Part of a small language model's weights.
Architecture: RMSNorm before each block, rotary positions, no biases in attention or MLP, untied embeddings, local attention windows, gated attention, a norm on each head, an embedding shortcut, capped logits.
Each number is 500 + 25 x the weight over its row's rms, rounded and kept within 0 to 999. Layers, rows and columns count from 0. Numbers have three digits each. The size before them is the row's rms in percent of the matrix's.

# layer 15 MLP down (transposed), 512x128, rms 0.17, rows 421-475, columns 0-127
098:507474468452513485476529487510549484543481546468487492483494506476468539513495479474546467493536504482458457496515488528523508498502469487481527505516495447487495498538485485494496499509528464477507559509495511507486489540499465492495480464491549542503480460537459492517478492527497527531517485521517484485507540464519518514486470506498504552535469452527495512479470523515467481482496
025:515488498470522482496523495477502488501490489532491432488532473470509477480431491517521464520514546471485502510507496506504532486544532440505488477495494478430514523478476493478489543509521539515493531494495518516553540502536474504512473516493498507539489524543513477533468488518512479486436510478485498512498523480448526529502511503484532542517464510492476511521502480494472511520489
110:490522520491516427475479522510485494528476482531537490520517546483503498478491537499499470492516522474508507484435478491487522489525497475480506490499495502507506527490530450489494540514524513497483518479543508527463511491512522481500556481488504495500511530504467475514530529511516461475518495529501485513510511489509494511530552480510515583402469495495504485557497498511499489518497
036:525506468507500492513505526474489532460476550488537513503509488505491492531518504511500454450523473520478481535497473497472518500501535478511500517507561490499498505462449494503510480485467503490516471528541493502502506526535530505475521482516496544534538528518522456456475506469519516480476459528497557494476514533523494528516463558472519481505480491494469461487460487524539482485472
110:506521496496491538491493536495507503511489493553470435502499446485541509472465502486519520503455523507500487438494521512528510497524508477486478479494477531522472497504485556522469527465495491483562554502472481500534485462545515489460511495511468502510531509486509570468475552512485505530480492528523486527476497496482480486506505501511502527502480517503519504553471481482530501493526
032:521447509482463476506505510507487490503506514497525457531458537452492525519459500518547503449507526508517473517508513484527532474453493449490518557514526464533498467513447477539506507502539495525498512517518523505493496529475523507503545502517514488536514482491506513510534505473475518486451441527498510490513553480524522522473457508527520488510511496547475526493508474497508498483494
117:474518526486527553524465510491502484457508527488499499512513486477514538495511486499498509481481491487506481483514500459529490498472464519494458512533537499472500494485458505553503498486492502489482541558497518493484512526487436499470475512530489499435514507498488536501472508498506478500544573493510536496501541457540539456482498543495478515498500552475497475521473539526509494484520
103:485499525540464533499492478476519542494513495518478484473497500501492537513491508457479424515485484530478518518514525469506504481503497508500474517481518505502522506466480457494479478491471463499482532493488520506498527526529527494551499488502498466481494495481502514443484490490527464501516513528495426518583495482508459484498553480504506501477510482535525525506494482478432477461490
117:507468473504511468479474498536524489553505466525491475494514497504504534505460470448529488481522499516530524550478483523502483476482533476469491527518480505495504546474493482482509484522493506484469492474479519517508552490523511464530480541462504536517471502525511494506535514522455550510494494461471493459535450523476474510509481505500514504555475510484450542473483518470533488521495
051:491528450527525494475525471505484466438471467488511505510521500484550500492455526505518490511501546504497467509512490480506483548477479505538482491518519510479568513544514504465500510494464491476495524481502533554488490502496484531500516490505473501522539519505538526481537505475539490502525533497515516484522462522480470503505457458509485521487485484497487582490472473532513501536508
107:484509524482525535459557467504537511460508520489481488505522489482525514497489474520510444511495538505496460531545479500514495523519508505501512540518498491492509458534451503475517521525525479465506529493449500483465496466514520516458539550514463512497496492488491546527522510468534550514491527486473508543475484513521483510463522511479512499467493501503497542539471483508486470555502
115:475512497502485498538511468505490510454508505523484509488504491516463507501505490491478452551525479492473529482514472489519471499485468580527481497500569524451496495483508508547510532425496498538505511502454516502519522495518469514495483549515465496494520528483494544502446481476486508465531486475513491469533520472516504498475477520517498487520478527533508502477499542517462507480493
122:494513503492479489546486552508482490470518528481527455495524557484455523520491483504459508515479475477469513540486521497501493543490483533486496503525511541488525501479512503521453480553535476492506524527491515503484515514522472542467494526507512479520467513545462500506465506467513544441496498485496479508475485526476504546475494447531492471524504515534511474514535510494445505516493
128:470486518482538485494503523516510520481501481493514478497506478500487553534515483485472497497500508448488495499491497527519508537505527479538494527512525495509469485523466458506497542497485490482516504494519515510470476522526497519514500470543482494495465456546528533512502524526486479446465459539476555497533490521467533478446502500452416456533512496499504538528499492491503477489483
118:483533512487517427467510556497537488459503493479511500496509509433493463474512492510527513506494484506529501522485480516479494529474495474467459543492453527535449497475507462503528526464435519486508481453489481498520491491463484507476524506467553506498481477491499503480513494488508520479469479478512517513508516527485478522499567560472496502503500493503507514546505510498479490493484
118:517481474552543471468499507456495462504499467483474475505485447541509489518502474523498465482522522535504538563515512489497488529469489481503533506559549519503482486499535528447494531510511479531513474500486516513512522510530474528509460490507491537515494495509508437493523510513485525509531464554500513520519483528496489518530492479444467486513525470530515498497484492478472486501492
093:474495535503510482535495518507516480506472473516483488524524516527490539483496504475470545498509469465535502488492457515518533496518491500483472484506490503488488486508521508505534501480456488479490506513469515500448486466459497465448475460502479436563491526488515503495513514528465510487497505508507500501479490533459508525518465511510587505509533504501511542528489447492447499475457
115:537489508520493477494486502483485535492484493533481496516514508532475535540456499471469488474462514539519436513487508482572491486463499528480501497482505508503508504498530529482499491497518513547521505517510475491470474532515506491443519520523528516479474457506527468497497469511512498494442451527521517500481481494511547515510520581502530517464513471505491490523479537531523527481498
115:476488498491508516528452484496506472529534551477479509545500492517470492505513512506513477526454519515507532496531484473484495518475492501503467493513497499515532483578508502480525433511470492468459491498493520519504490535469513523499473579548465516516521532483507524454526512496485516514507500502499501474527484536523525498519501507467518495509472525510450481538514461459476505520535
107:512493483505491480501478498486495509491490454499495513441522498514499447449472511496507495503527467519530457496534489472525507509497483495504515559539505467472539536479498505508523491492496486533510519536494453488503482512503428521517469509441465480490509472470517482479543476455496493501527498488498501513479492478471474486467484453472484464481470531461501514482474481519481437522494
123:516525504485486521539506516519524495519500495505542466490483509526482508452497527515463478503521502478511520511531496446506481508527486463481500538464464463524499509487518512471522484508483508482458490502486543473518481526465527531510441555528464495537486475465503496494507500479499504535479475525549512478543502493458456520561493471502501509497470486521486502544467539459497479471524
096:471482479480520537476498489501488500500510481505488473531485476518452501553517488538516477459508533477515500468475439480556553527450517537482487475469494477487513484509526473537517496465537552490523497505498462530524501469497533477496507539478492461509518469496493504497497503508507497484494497529542478469491515523497464484501454448522479489519521502499486461512504514552501512540470
111:501496495478521466479474492511498518497503474496481506468530518505471500514507486475482487510473450472470503513510517481481497495523543548501480483530533534507515535544477508443516505520506493494507543489528485476503482531482481513562477509510507517525460491456539505512469476567456522509540490506510496498500536510513539529514441500519485491500536490479512515566490482508461468463533
031:508522454499519443464499499469540517520485495483485526505526489512448525487465472472492471485492495481529520477527514458487500453517482467483448497502480503476486532500549549483486491496514486526525506519475516526455522488517512504553472476466515460471516514510474493495454527456492490474545493511505493512506529500506515542522452525496468504535499491527522504468475457510493504457512
095:539492486484507488486480481537462526514475512509525513494502476528484469484491467486506472499453452451447471469472517559514471517478480523518469488510529478524514480498466496522513525524482514550483529475518500486470508555514495485557496477480487484526508536473503497430459510497492479505497508497498527538498504483509516521548530475516464505497469507453509529489490524520492517473533
107:467483518491482466452497489520522516500522485506471515522500480545491490466510494559463557550520493530541514492487464504559467539471478518478541506487489428495536514501521519494478507532491500512495515525511493484550493505508536513506488531482489476540489560514501501518521514521514460523508493493468492511446496473498495464494521494497478499483525511534497536496498510481510531524547
117:503458512480499501487498508503477516500498502481501473491480528486449530545480510558470544491495498500475458514568502464459513526526519500512515488481521511508484466546513497503516499504493518468531538529483525478485455522466460515492489531477503501528535509497499496467500482502517489522539477464484515521504484524465554512422491475506484523488539519463509474469490503498446496499464
129:456492462514476498457486485540501514515483481531535505488524527477486548528553489476507510505515510512540504491468483456521519493545522497518492493504518506480507477531484493477476474502461460475480520492541524456535508511511491471463522474524532514505475488536539529504490517544500503529524510501505474477438475475489531544518509543488471541548506490532539472517519509516518501513527
115:448477543501507483513525473500508550518501439511441517489488509541457485472459472490499484500503463496522476499495534472515460492464487529506494469486506530510525510526483536503499521470494527510526487491467496508519511530502517472496481519474538456482463514495502468496503531511513474503474475460506531500555495499526488461492481519453503476531516511517470508496498515489481439499566
113:513484491474501459502496471488510471517518492521478481519500454483504555512483478473472524517517445517508494537454500500556482526496514515517483497503506543498502513529517486542531500515466465536508502518494524476530460478519492495485499517467517496534528484550465454521570469530491519473494571476470506503462470476498488515508505510504483481532512498478524530471506525514508539527525
040:504502470474500483533518501505506478520454507499475477499485530535467514515506472481532473454476496487541463495496481517517524487481475486540508466458409497494491472513461464531512522489552511495498539518501529514503522528514497497512512506562487467500461512497486463500503494517494459517469508501506498520461509554467512484451450496467530521540485509513496496506509480487543527490506
123:485466500503473494460514529533509487544531460539498520503548497496494517540479453497480489478549483522550485494527458522474514511525522490505537452484524536506477517476510515488488517480510488506499472479500518503461515488498467496554510455497483483491494511491502518454454476522462516498519525484502518529452500538513484467493550485503502498458525447498467519498498517518497549504463
035:501504471485495538490508485485518517500439487519549452474529500508508487521498514499503480513513499461447480475491527473536419499498555517478496468493514498476488523516519480521530483522473494540514466519522494525524482530523506568513511490513506471522508491472521498505510523523513519521454492498477484488471512513522488501485452485494487511547528506480434517537478507519523510551523
116:470528491484474447492515474478509489434520497475521522508491522499486494492443519520464487531512487497527518484488531484502511466528519553532520507481511490526463507536480467483533443524452515529510523475465484521487496502502497485517546472496465482509449514484494523489504485479505499511492437515489507476469492564512511498479500480463469498522478516466504491510529495463467544523527
125:527480475520472455498496526495488524511469504564485499451532534521469472545481449525471555502539529520509507531539496512529540479481514505503479521500546464503512524511524539511533488530520537499481468476487482523500512488517497466495491485486445543507514505522492518488479501523521462516488497514518556512510522513474481483551513518498454494475484507499511512507457507469520493495540
028:492501458470538503455538472511517503498469483514512490521517511537491537516515488461491503506552496474448466461533487494512497512444497556511513526474478532530515564521505502526482476491476490475522470496503513533471470490535514503484475503510482500489487510508491500508499485553493541465500511512540499487487506502516469501540488433533474498520514511501508492473527449540478533542507
113:480476498503494466471462483505500538511538504494535518502520458519515482507469503512449522501453493499484550536547520505529469563510507506523475542550521496463528480512476464448538481492540514469486516495460507539514480522505509518495484488463469542507467478475510536492465505511490502480474522505496473531494511542520528471491484507480500535482471505490469489486438491486504509499509
117:538499486510479497484461519531479527524456504505498527484460481465507516535496499517466487509507487521468500506527504528536513498501519489531509531467541559516506534540501521515532494479493506488482491511524441502485551529467471539486508497465474487526490466463492504530493485509545489486520502489509511508468453525494527495504501490513538482525555418495543489534489490496528488539499
109:484520512522499520502500506492524492461552489472517502516504457500461509500440439456481494482482518535512524527488505474475499538507532535505476528538490487485487516530528532475456502566502555488489517532526467513522528518559494540501477531499496511510455498498495496479495504470525471460491493553470475498514507463481460493504503516486501507515486494512481474502460512480458501514529
035:505509497505507515522543496465490529547478501543535492508545504511490507512470465512555479486495527475504444522500501486521473557463448503539504540475521495451552484493517494524522503483533444461526505526533489484496471489539497513484502503537458496535507483511481508515506496477488505485468551489465520461493520491520482508509495481540491460507480489483501507538544520494521524497504
117:511489445558474471433467535532478512496512480500538520470522533517556477495506481509489565492508510468538536487513503487493511509523525489493559489478468485469485517511492513505520507484482511528496427490507503467517504474514497501545529526513502490495475500478514521513529485471509492495514502467505519478501503509522466484509523474491483429499455512497539528483497502516545528516499
116:507530488519496468442457478534486484506521449510478491528487512484472516485501494509457501446498488514489500498499523501504513569492503480509525535460480527501493498517494461494516492561492513437502467493509515508491525492539490483479509546524469489487495541489480524481500477502462530521539477494487508480479469583517493505537517473481493542478494530500472491470506499476515452516493
113:487512515464487527488534514525498491520511530504454437492516499480504470497478456520516522509492517527533466529493517509564512484528466479499515475520456487510502482511490543533472472465498515482516535496518479472554519526551493486466477491496473534514497516537536537554485501512507515510483519500493485490478527481441514496492491511514530517474466509444498529526476475516524542528487
122:501491530453464515496497484491518497423494511511478532504505515500483490461540494510521530508500495498496485499512560507528537553480479530528487491488455500534472507548489528514478535499516511513457485505515496452495529560516506497528514500444495486507496512548464481479481463516451500491536531504494532481534490519521503446474467528506526472512502516511494492527479508484484518471529
111:486529535467507492467529464494538515458533491482491536529493496520511489476509481549492502517539519507486449513496477534504495508503505483511511500510492523474508453489515557497458571545521513524517500487525460573507483539530512534525495480525477496489480470497504501448491490522538511489517468482456488515535464492503486514491494475516499499490510491488466535446496519479464490519506
038:508517465531543470501529516484514512506443508506513476517490500464543509479452463504479486462520515487469494491482516450490512537500517465534512543526479512481508514558474474490492485493510506489492509457490491498526513490537498523512508485503511490521506542486502522539483482503518483520526486491483511492498530463463500458494527525515449569484447510511473474442482510494511498527440
034:497505480514504539512501493495483480506446451510486494509477485522482514491480502483501514535516465520445503526519440499501492524460519506498488516506492501520570467520467511468491462526508484483531474485479474516523505502542447528472516497499510441517493494485509498476501491525518458500512499520480498465539502564480505545485455479509457475510480484457482557454511510518501476493507
111:500501527516479489483464509506503477492516490529503539488526482472473550515501467492507497517498497493524526499478465454513538478482497511496495544510529438517481466463464482500496511515502547466488515485530537551482551536464502493502520517479487468503529536468498512487556501503487500487449468544460478514542497521527533511477546507468478483483504483498500514514488509489493494573503
108:571498474493466544472494526487512463510507501523474479516541503491518475521500477516515484487527537507484483508486517516508482490488482536573516453481479480526513493527515505449465516469474489479503521469503467500497490512507484511448499501455508499519491549501534510504481473473502455489527532472460428518541513493461499490490510510528527511501488465503528511495444508498511504532522
112:487494494489484509553556530494501534471508492499503490482492540524487470520496485547534508504493513505511458520514535461509510502495507514512492512464540485553467447497489473521537477511497549543488509497517504482518450488533468485519476498510505471554466507522465531458500512514543490495485512504496479513483526510502451492464536440473510524503497479489564483498493504499519470538487
133:526495479506469520496539478476482539481442488526465474471503474504500522492527520513514495523498554513523501488469501465513475484491486507474540477502476526468510470506521499493519513487469537515484479523481502473551536503547499491464491485477540514531559512472497494436535485448527518525500509475560463482466526496488489481518486519488522497502440516503492483483520507488520529530494
097:488523518502516487434507576525564475467528479507519502506539516529480515488506508506476481521498476492485441501513523493557491517484443560513486505518521502501531466533475519492507462484510518512508540483506503498499481492483512454487487526491484519506523510527484511492517498476479506537527488494502491499531449501544477506496451511476497491505554482495499480467482489513481476517560
124:485512503499492521458497528511535485483502497498465510518438498466498477476467493499506502502513493487497495502488499519503486513527499501509518547574493508499500502546524530473458553561490533506493510497485496493495505518514513468501521455527463520518468453515489536460441470510517470467506525497450445552515493472482516520475470473478477487479529471510498506473512532500542500496476
108:501520534468499515479477474448506493473525482494518506471496517540490548469496499513501516486470517478483502530494516512493465455480460487523498508547533533488528524503462535488449541490500527502510546519511490532494482494555482471502486493504471508500515501478516492493456492493557467518566559475430490470511520462503482543505484508506499510500492473513498535490470508493499522474502
121:488508498451505502481484512467538481516463485504501465484508567486525510509485477478507487492483482467472494474490565473510529497487461493497520517449498498497495506461482545486484510460525533513523532478502526539492529536541477493489538526471503496484486474531484481546475493507526503543524544473495487497538494525459505529484542538515498495484500508523517531509462511570490512481507
# layer 15 MLP up, 512x128, rms 0.185, rows 422-475, columns 0-127
039:516480517455516540520530468485504505521501517497524522499514516497503489560548544495517483503530490502509506475499543538466528459524518494480517520486495481537475500455502495532499474469504508490508492480446519514495539506483506471526498475456527529484543491527501488467527481471487460498474489500556455512469518474506500527466528510528510468476473526532521481534533452499542515465498
109:466490483519505538580533500478497513512502493463512520538428461524496484502509488523533579510496473558489482517541528509491502517485497511458507505527512495539484496459489461493492467484507500490504482502467510482470507456480506491498491521490525518492540513499486472491478535475483523493501495535511496498475489533526528542518471527504483440528485555489531523495482516511509501496486
047:499504509510489534525529500500506504551528522492538542454491495492505479544532503484487514523478501504508526501488509519508519477518526473476482500477459458500497511485494475522517485502484543489511481431504524470509479486487490435518532463475507522471545453515477489491513486477471476503459482477541490516499516472486511554513515516530522459474497473473467486552498477505529536445475
106:515511495478485500514462464516480514494520506487510507445463498512483459491504527520488540476542534526529547502443538530505504533537499497457499461469524498560474504473512517510463484453537477462471503531487568505494526507488500490483492491517498497509526509486484488468499508463474510482438511516521512479485497521480520495528527554493545477467510520515500504518534501507510477511520
044:504450517494506529517519486514494501525494578484541550502489525501522473502528522483531504524505495525515530453492536507492538510495503491452479514481487451524481503465495490498512487466477533475501461455486520504524507500478497499514533465498517493483509481510471475509523485496488471511483446488546510522493508466466528511456544540476503485470475501462501480503503502494542566463470
116:490456501494511507499502469460491519489521542539505476469474493480514530534506479520534522500498503494499492523490491543466512503555509498495516455486526472491484475440505520517506455494524520436515466469539497468571549522478512490527495449494499502496510499563491502471524466495513484518499478502523524486463559464497529499490479495482458531474485479495486470502505487485497477511505
105:453462492463499495501500493514477468458539496503473465514514513512496441519500466484497518494512482474536555505447483487510546494515519479463463508465512481515504477477524471494487504519473500523493482520491530450516446481470510485482520507491493503502501463481523453475524506518437525496465490501498483524528527490466512521512490507468493451518498516496497502552511507494520489441448
117:449518503529453502503501538501467492523503496479554515475510472532518496522475499482508498527490486506489490520487542486516488502473449510518464450460479499478514529499469492532515434477498502495497485507473479469541496494479529497527539551486556519437497491493498475509458501506511477492514517495525471506533476487452533502498524514498533475509476501469494452466527510496524551485494
055:476539529491485525515540473488513471504498559463500536465489505464494505531534500451523513506534484507505505497481515529456512456531487491468511486476490475530439509467519456534487471484512495472460503467483507492494481469454494502508487477468529499509509493540477479485534465483485497495476464480524470525485532477488519525484490525528516489481474493468511473540504493465554534462498
100:500504516506497515505495507517452539478519508412508524465497502512507465508538497509522502534524463529500494529525489495444515500476525475456510485490472450509513532492503497525505493510499504499512490476461525486552471526535521502524558487433500514476496496466474502524514470487488477531491475489493479477528513475505511499485532495551499525524513508513502519553556513479536525517524
111:495495502475482505538519450490509488520490540507519541491508473515511538493510496461505480570535513546493543460488474516510487493487552487488503496487496525479533472529509496516505464464532502471500520483437487501502491504468481503522487525512524537462533491482501503547497456518518462482539483496493484532496537498496489517448540489533559501488490517506515457517531503506484537477472
115:513466498516453507503518511516470495506482511487514496475469502479521509485480509476542532530487455484497544525454470546502493515498526526471512506504486524476442525494521448527488516495558522446520461532508535484489495500479521513515501526484501521489473524510488536520508486432513484504489485540510446533490532523448509498477497512516489487475488508525559508518538467493520501529501
124:506453497492485523509497511499474507502485511485510507493484575484470521492552513521478522485485496508553476458535488476503530466512541464536508477500456481494454504489502460524495511465514529512472495443517480487499425486471502509531484470504499478465524480528504472468501506506485492531473472498563508504475496499485530485490545504480507511516501502482484474498506489463568522482484
113:500494511522470515558524471521482501547472533482509495488502470509493509534496544504501466548505480471537503465506479525494488449490508469515501503482467480506521492478534519499501473440460484556483477525473505486506494493472479528523523530513502477483505479534481470521476517460521495519492489511510529512497556496469480495526457480524564516512501467489486540518497516514504571473506
115:485461538490501496527561468478494469546503467513494506506488486542517473522528527495507478541510466507514522475495558529488471515507530470489494443473501509482498526503508493509483499502512520514452478539461483505522531476476491492512441462518491489505532489508446501527500485485472455556519498511484478518530530476507494526512538491488507473498480502487516495548504436487481508528473
099:493484522476501528499493489474518489495449514492555548469486483503472475511528524472544484516462499472539519512513498491485526529493495448488500515514498460481542526485504524523471497486514529527462447487503489497508484526477481493515544472488507550450481484466491498545506456498500496509507506470478501462453495458511536493489478493511534464499476534492484466505515548488509561504529
109:502496532468506521504506521520487500495519524511514518460494510521555479562505534506535492504526512485554468523470505495473468531503539505472491520458528485451524481485524520477513522490474539530531473484512486481485504514419510518467528495453507529495504495498498492548500477517480523489468485476515490551494553550532513491471494470477497505501498514480555503484514486478491511486531
113:463510495480482497501497521509442471509481499485490517519529474488498489505476485457475473529487506497494511472522554502501495475529555505451498534454461491471497508480474507510525465469487520522504468498455497485468516411472519468522496488484527546514516449500529470482512509476495497510490509486514450555480494527502512511478513469513500497523433493488489485502480478485526489530523
105:475534494466484530490508490543496484453477508479508549467528504470482509491534503486519479484471510497523501444517529491464508447474534493476506505512463479501497489472549518493500510499502516449526500439483488460561488484533514521562562493489492494464496505501483507487557494524500444517484489515474480513466509521476489492494505514509490476476513499473482499516487484499504518443486
115:497463492447491481497536538502458487498521516495529475489488474534485534555472494501476497522547512468492494486546539558493480490492490491490504470484475484506542500457503482485450510500473520486477494529466506507533483513515481513539482496513508532499546498494459484458498490490467503501484522464545479482456534511492497540513529483556495485490493476504485468498536454498514510515552
106:477501542555532528503498493509484486526533497480504512476498508466456483505539508505520510486506519495528484462472490485486519481525524491455494509539501493553465567460498513534501478500466500475516499498475503465534467460496509459494480466489489553496522485516513482473533507527453505500474444477482506505500483477486516469513494510493502489509497510489570518577506495486493492467469
107:485463515487498481557504485526474478542516493435488506495465495527475499464506483464488559531512499446535473501505523513508516495486547498479543474504491516484501494495485488516484478512525496487486496506496548493482459483498513510536549499525518514470489468478493496473515483487473491525513510515498519464472491533508503556516500517514510447416462495499547510546507494470506505512471
046:469491499513495570498543505506503479502494523463533544463496523477560494508525539500498509521548497488519504484509520514483527466505521490475472479480485473516480539456514461507514493492482546483477482458455491472529508487507455463497511494477522529476508501510483493482513496489472469529484458483526489521468519516476518506495527561503536502462473509486517464537520483477540546487484
090:458553488494536471498491533423572434468552540504510504475514523473491484533492551479494549494522521514519537532500478472477511500547531503491527494484504482481480524461532510476497470444513503499517484483504492512491495464509504497487491527487531544449497478494509507533550499503484517499505507510497493490480473487486522476475499499499530461495494513514495497531495510484503512481484
104:490462487491491480489517528465526514509484562475497502505485494510504535515519486508510489487514480469496516449475533498505500507533492441478519496496492498526513520491539486536515462517528527513462502491473488517485501495461474498563469478507463464486529457494448516501527456435516452504507501484489517525516514481474490502496494486537563487452505498517455443503520517514517487505522
114:492507529536526518527528504462529485522504521513484516454521507517490484511509531482479518543507506524491511500521477495511498512507524496477471458470491482496449525508501525559412504523501513521529487502492497502527456521496526487520547494478479470417517474482482521515500545460506441520493507524488478495524528472461488500508483493538536491499508492530495533540508462487504500486504
126:491526500516530556503514497515491479480507508478497539504511519512512514510475501494459549500477472502460481473491542516508504525548470479495522482504514473493506529498484494493517498510505523507519483489498545510472467475486532470516467524472543472486493527543511461532494506485493428499469499497532470580487542469496491527479523481512522479512449526443493514493529511510508532449482
114:493480480476521505531531497456508523478536526506524504477517492495498479527492488502489516554519487522485482446489532520487489501470503433525534505490414497503514483505524499527465471488523511519476507502483531508522522502514471466535546507472534511516549485532472498475466506447514506534512475519504520501525576474483495544495499525516518521495513478483477498515480481488512550510504
113:477460504532495528517509497492517503502473538464520526487536465442504484533486477510503497485513490512509476511501519526495517458492488493503459469493504494479508523472476469487480500466451485523528492498478499452530501492460511508505534485515566501466493528541498478490482506501463508497495470493509446507422507481467546504537513552507538519532477490500496478481506499518498537523438
049:473483536476515552519519493501504526509523529470513515495506494511511480530539479469483523561526494531499502487498513528478526467509504486484514490511476476520477492460513459535504470468466497479488480483492512466534503457509469445492512478449519533520524474502472505497507447483465467514454481492534509509495523482494538501479543522513523483469500517474529461541514510508548537458520
120:484438486512510539465510489503514532557475491437519526476495466492531454518492492446492523521524509501462507475522505546474501502525540491505524518516480474520499482481525509520502512500470487498503470503498506499465516480487483501518490503471507493479522484493494487517495456524517508478457506468471512535506497459520506484494544516490483457515459553449460516489507492468499535428488
039:476489511490518541489517504486472476512515549462552539477479515508487488529538500471505505499486503525532490451458510521480516514509516520488510514494475493498496532471511456533515487482478538488493482492490521457547486462520492466524542479448535540500534491519485471492518476507513467537475459512510476524524518498457513508493551541506517484482463522517500456519504447463523513481510
111:499453497483511485518539470466539519538502517482516531515507516484479471495521504484505506481520487492501501519474516464485587502531514500522470483505537474465459519468528491535490518499545516519492487510503563538525492500511486452543480487468486480534481505532502482544511519470524512527423479487488525501537499512474487531478519488509488507469505539502517490489539473473512501502477
123:523493499509469519496503477478495528498488500480566533489509508463495460499474517544467541480505453528497489476502558576474526480508507517515479508492472504555502489517497530472480507484476512513531486500510511455493496495492497461516465463469523499456528422504509473513483502496489470531504512530509483483481521466519530541496536562485505508502475492521543487483489490500497510513493
043:485509549501504567508512476469490515525504546463546477467517515499486491520505484475514519518486506549507516471496514510436536494525511487491507468488511494517496488447531478486454472492491507491491482490465483481531486491495487459529490469463543485480515496501473473518509480469458471511459452483499506534517542488494497491474552505515541492489448508485486478516514524474551517470501
108:470474509521467501493524465491481514488485503530520499472477529495521463522473508477541472492529562458472538472495483491479497526519552476494515504476487478540503472464473499501512442522494502459479489473448548470503490483464452543497529530481467529519534508479430470512493464476506504496502483494492503459503549500516509485484510484492472492490508525511506495509481484517537529500506
112:515480510469515532521487532495452477538533500489507517528492532508520488508530534549516542544498480506473503488525539511518519478494522500495487484498461510464511494444482492540505496510541526484501496506459483467525478456496487505533530492499461501543490486510511473468526496472507530512487468494523493542481491485507509513474455463525551511461517498450498486492473551465548477518467
104:494490476477502515499476513498478457495471496501492554444529512517496507524514544495521502509473516482495568511518504505444476480507494497448522483483457495474522519506498530479490496487439550531513450476499513495529528474496503473501499495477464503524513461503450475487455488486485504451510520502532478460473525510516498517464500537479478485516491462490533464497518458484496530514466
043:491463539499493553520532498492513497519517533480516547472478507510505478513547514456502504542532515503514503484486530508483504461549517474491486485497496503484516524479510474531495507462501528489499486477477524478486500465475456484533501504464525510495502464479484469528533484465465479490502474490533505511474509458476528539465522536524498462518498511492526430534549496474524505436480
113:512484491508512544522524521516462502500533538440549539450504526504477482488509563511467519487507442547506526478481483516505484512483503475478507491515533498483491546493518469548509515487485487522456486507456531449485494488483468461550447472474468475502527535506477504510502495504513488496514506535490521484502498491495467550497491507484502496475516487498496506568481506524491501496507
125:448503531470504504514501439499490530491502523443492526487529500518499514477488501547469507515550499480486535513488501489505509496454526457475502502495482484458498488510510524561524456515443533465473476480509523464496485485466457479498501514484486502502514496493508438519499456483509523500500464515483512534481521513486497502491504503531491530469442539464473513501515515457520532470482
114:506535478508526501553496522483496506511490520532490507480494500495499519497560467519479535511543571498578529523473499488519494506507488504461498499472531488508519521501492528518517475507514493468477487515507559519486493506480493481483494458509471507517560489509494489474530512517462479504450496494536532524533488481481499511530525516503525438437489532469497505523509504527494521519460
119:504454506439485512527498485482535470498523502461506487492475518478459495508480530487505534505491505534489465475485493530451563496534472484457480496445504464545512465481525484523492516497512506478469487500507486449512535524479498501490503489488475537512529534471468513468507481515509485526503473475517510495502533491515504529527534565478524503477468491509506519495489525482526497428522
119:497502525525463511506524493453470510478524497494549503504493533496517510505571518506471520485543491497525518509490496515451495499496574435487480464459532501521478508435504508548491499478510517521451459470498504497499485488514477522504504457520497480502511444546487503537528491491498459509503525488472491506504494490511530512459494534515521478525462535504524488500539507486501480499486
045:524494520485512521496549500442486495542495532475533564481500511480484496519519497497518536527500504482542518482512519498454512514522531462466461479460472472528484510450497503539501491469488505476481487478484485476496506473476475464508527483476499510491557493477501484507488477509503486509465472483557478484508526497519521535488546506515505474475468518489515452538501475467555522468482
040:496504519471474541540520477492523501543496515465530517415498526510514502540526536468501523546497520501526549458479502526452503502508481468498485494453473472509483504471527471522479474470499516506479470469481538500498492484480497472500511488459508521475484492524479490479467465499466477515454466487514484519483516494462518504488542499477514477483453499504533471517511505490545524462515
109:468512476471492496555480493488471500572487513483492522497518507550530521486485514469483564499477503474503475480537495501515519482537510500494480513504493489481457514447471462515437473473481517496509517493497520523496469476491500490492483511483452512480510466489503513526482514506470466506437485481506474497446523467533504541440484510508532480496500493466516515510533510527525493530471
111:494512504504547514534529491484491488559501507527495501467510473484497479492540485513530541497553579457535524495458476491513490505498485448488490477469463511506472505510508465508519461528473514497457485499492541512523439488495478510483488474529482500518524499484440515499578526516467501480486498485512501512484479520501479493511549510494467476490495498450485481522525508487507502501504
107:514518513528504512497515513458481489488490512505500485480496516458513498496483570479503502520507494515503553492514468488490550493499505500486527467514479494533452537495541509511459459505537510500489507532495529455507468452510469497514489539515516470523534480538480512528508489448477489514497520497550503468463542495471500493501472498531480443448524496520452512506522511488524553471491
130:534461521503494514505511456487517507491503528457529476469465507499500479509526495522523535480501492543516494481521490549507505508495505457486527492500480432506501560483471468543532513464486461516522481537497496519548505513464495461497514495505543518500554498536496509538523469467519490550492476492489467537495530506507515467524533523487483506486489484455513464502478500480499484515449
106:463519584466494506488499497492508501476521501437535503502481512444504498480526526458485537530531502517510515480470508502498478477512511493507479499506453499507491521496486486525488480513466506487498511495443537457495443469475491458499466515475543559494536510510485500456524483492486495516497475449508490520502510468506527487521513548505516457484493511501491455559495509492496502485495
126:503501516517477497503536511498468500506485496494509488497480502537536515549524535476516473482507543563512519520481541507454498516537526510544493501474509429475475504457489514533496476481526559518472455516460502472518479472511520523501490477529521521501551455529450506511479513483485456525480530478501444497494522476507513538464487510513476472500509509506482504483511486510529517495508
110:468470519484495493475493501508466496483502495469549497501520504511512515484487481502496515490435525524498523528480497498502496496533525499497460481512494462473505515495490518522516528461494513488501499477502560488513524516498487451525490500430497572527492499533507486517516452478499509517473489465500445542473505464507496492547541574460506475454507484473521488511526501498532509469474
119:515514485509484536555532508529535458503500486468535493505449496506514485516474481540517500516512520526553550518504469502510506494520496466508519519488507482565514516515481492505471511484499461510499458523519512486479486531485497462552487518475460522473491488493499496461527500487478487535482504457519519509517519467471484504461523519540486490495479487435488475493560497475533556508504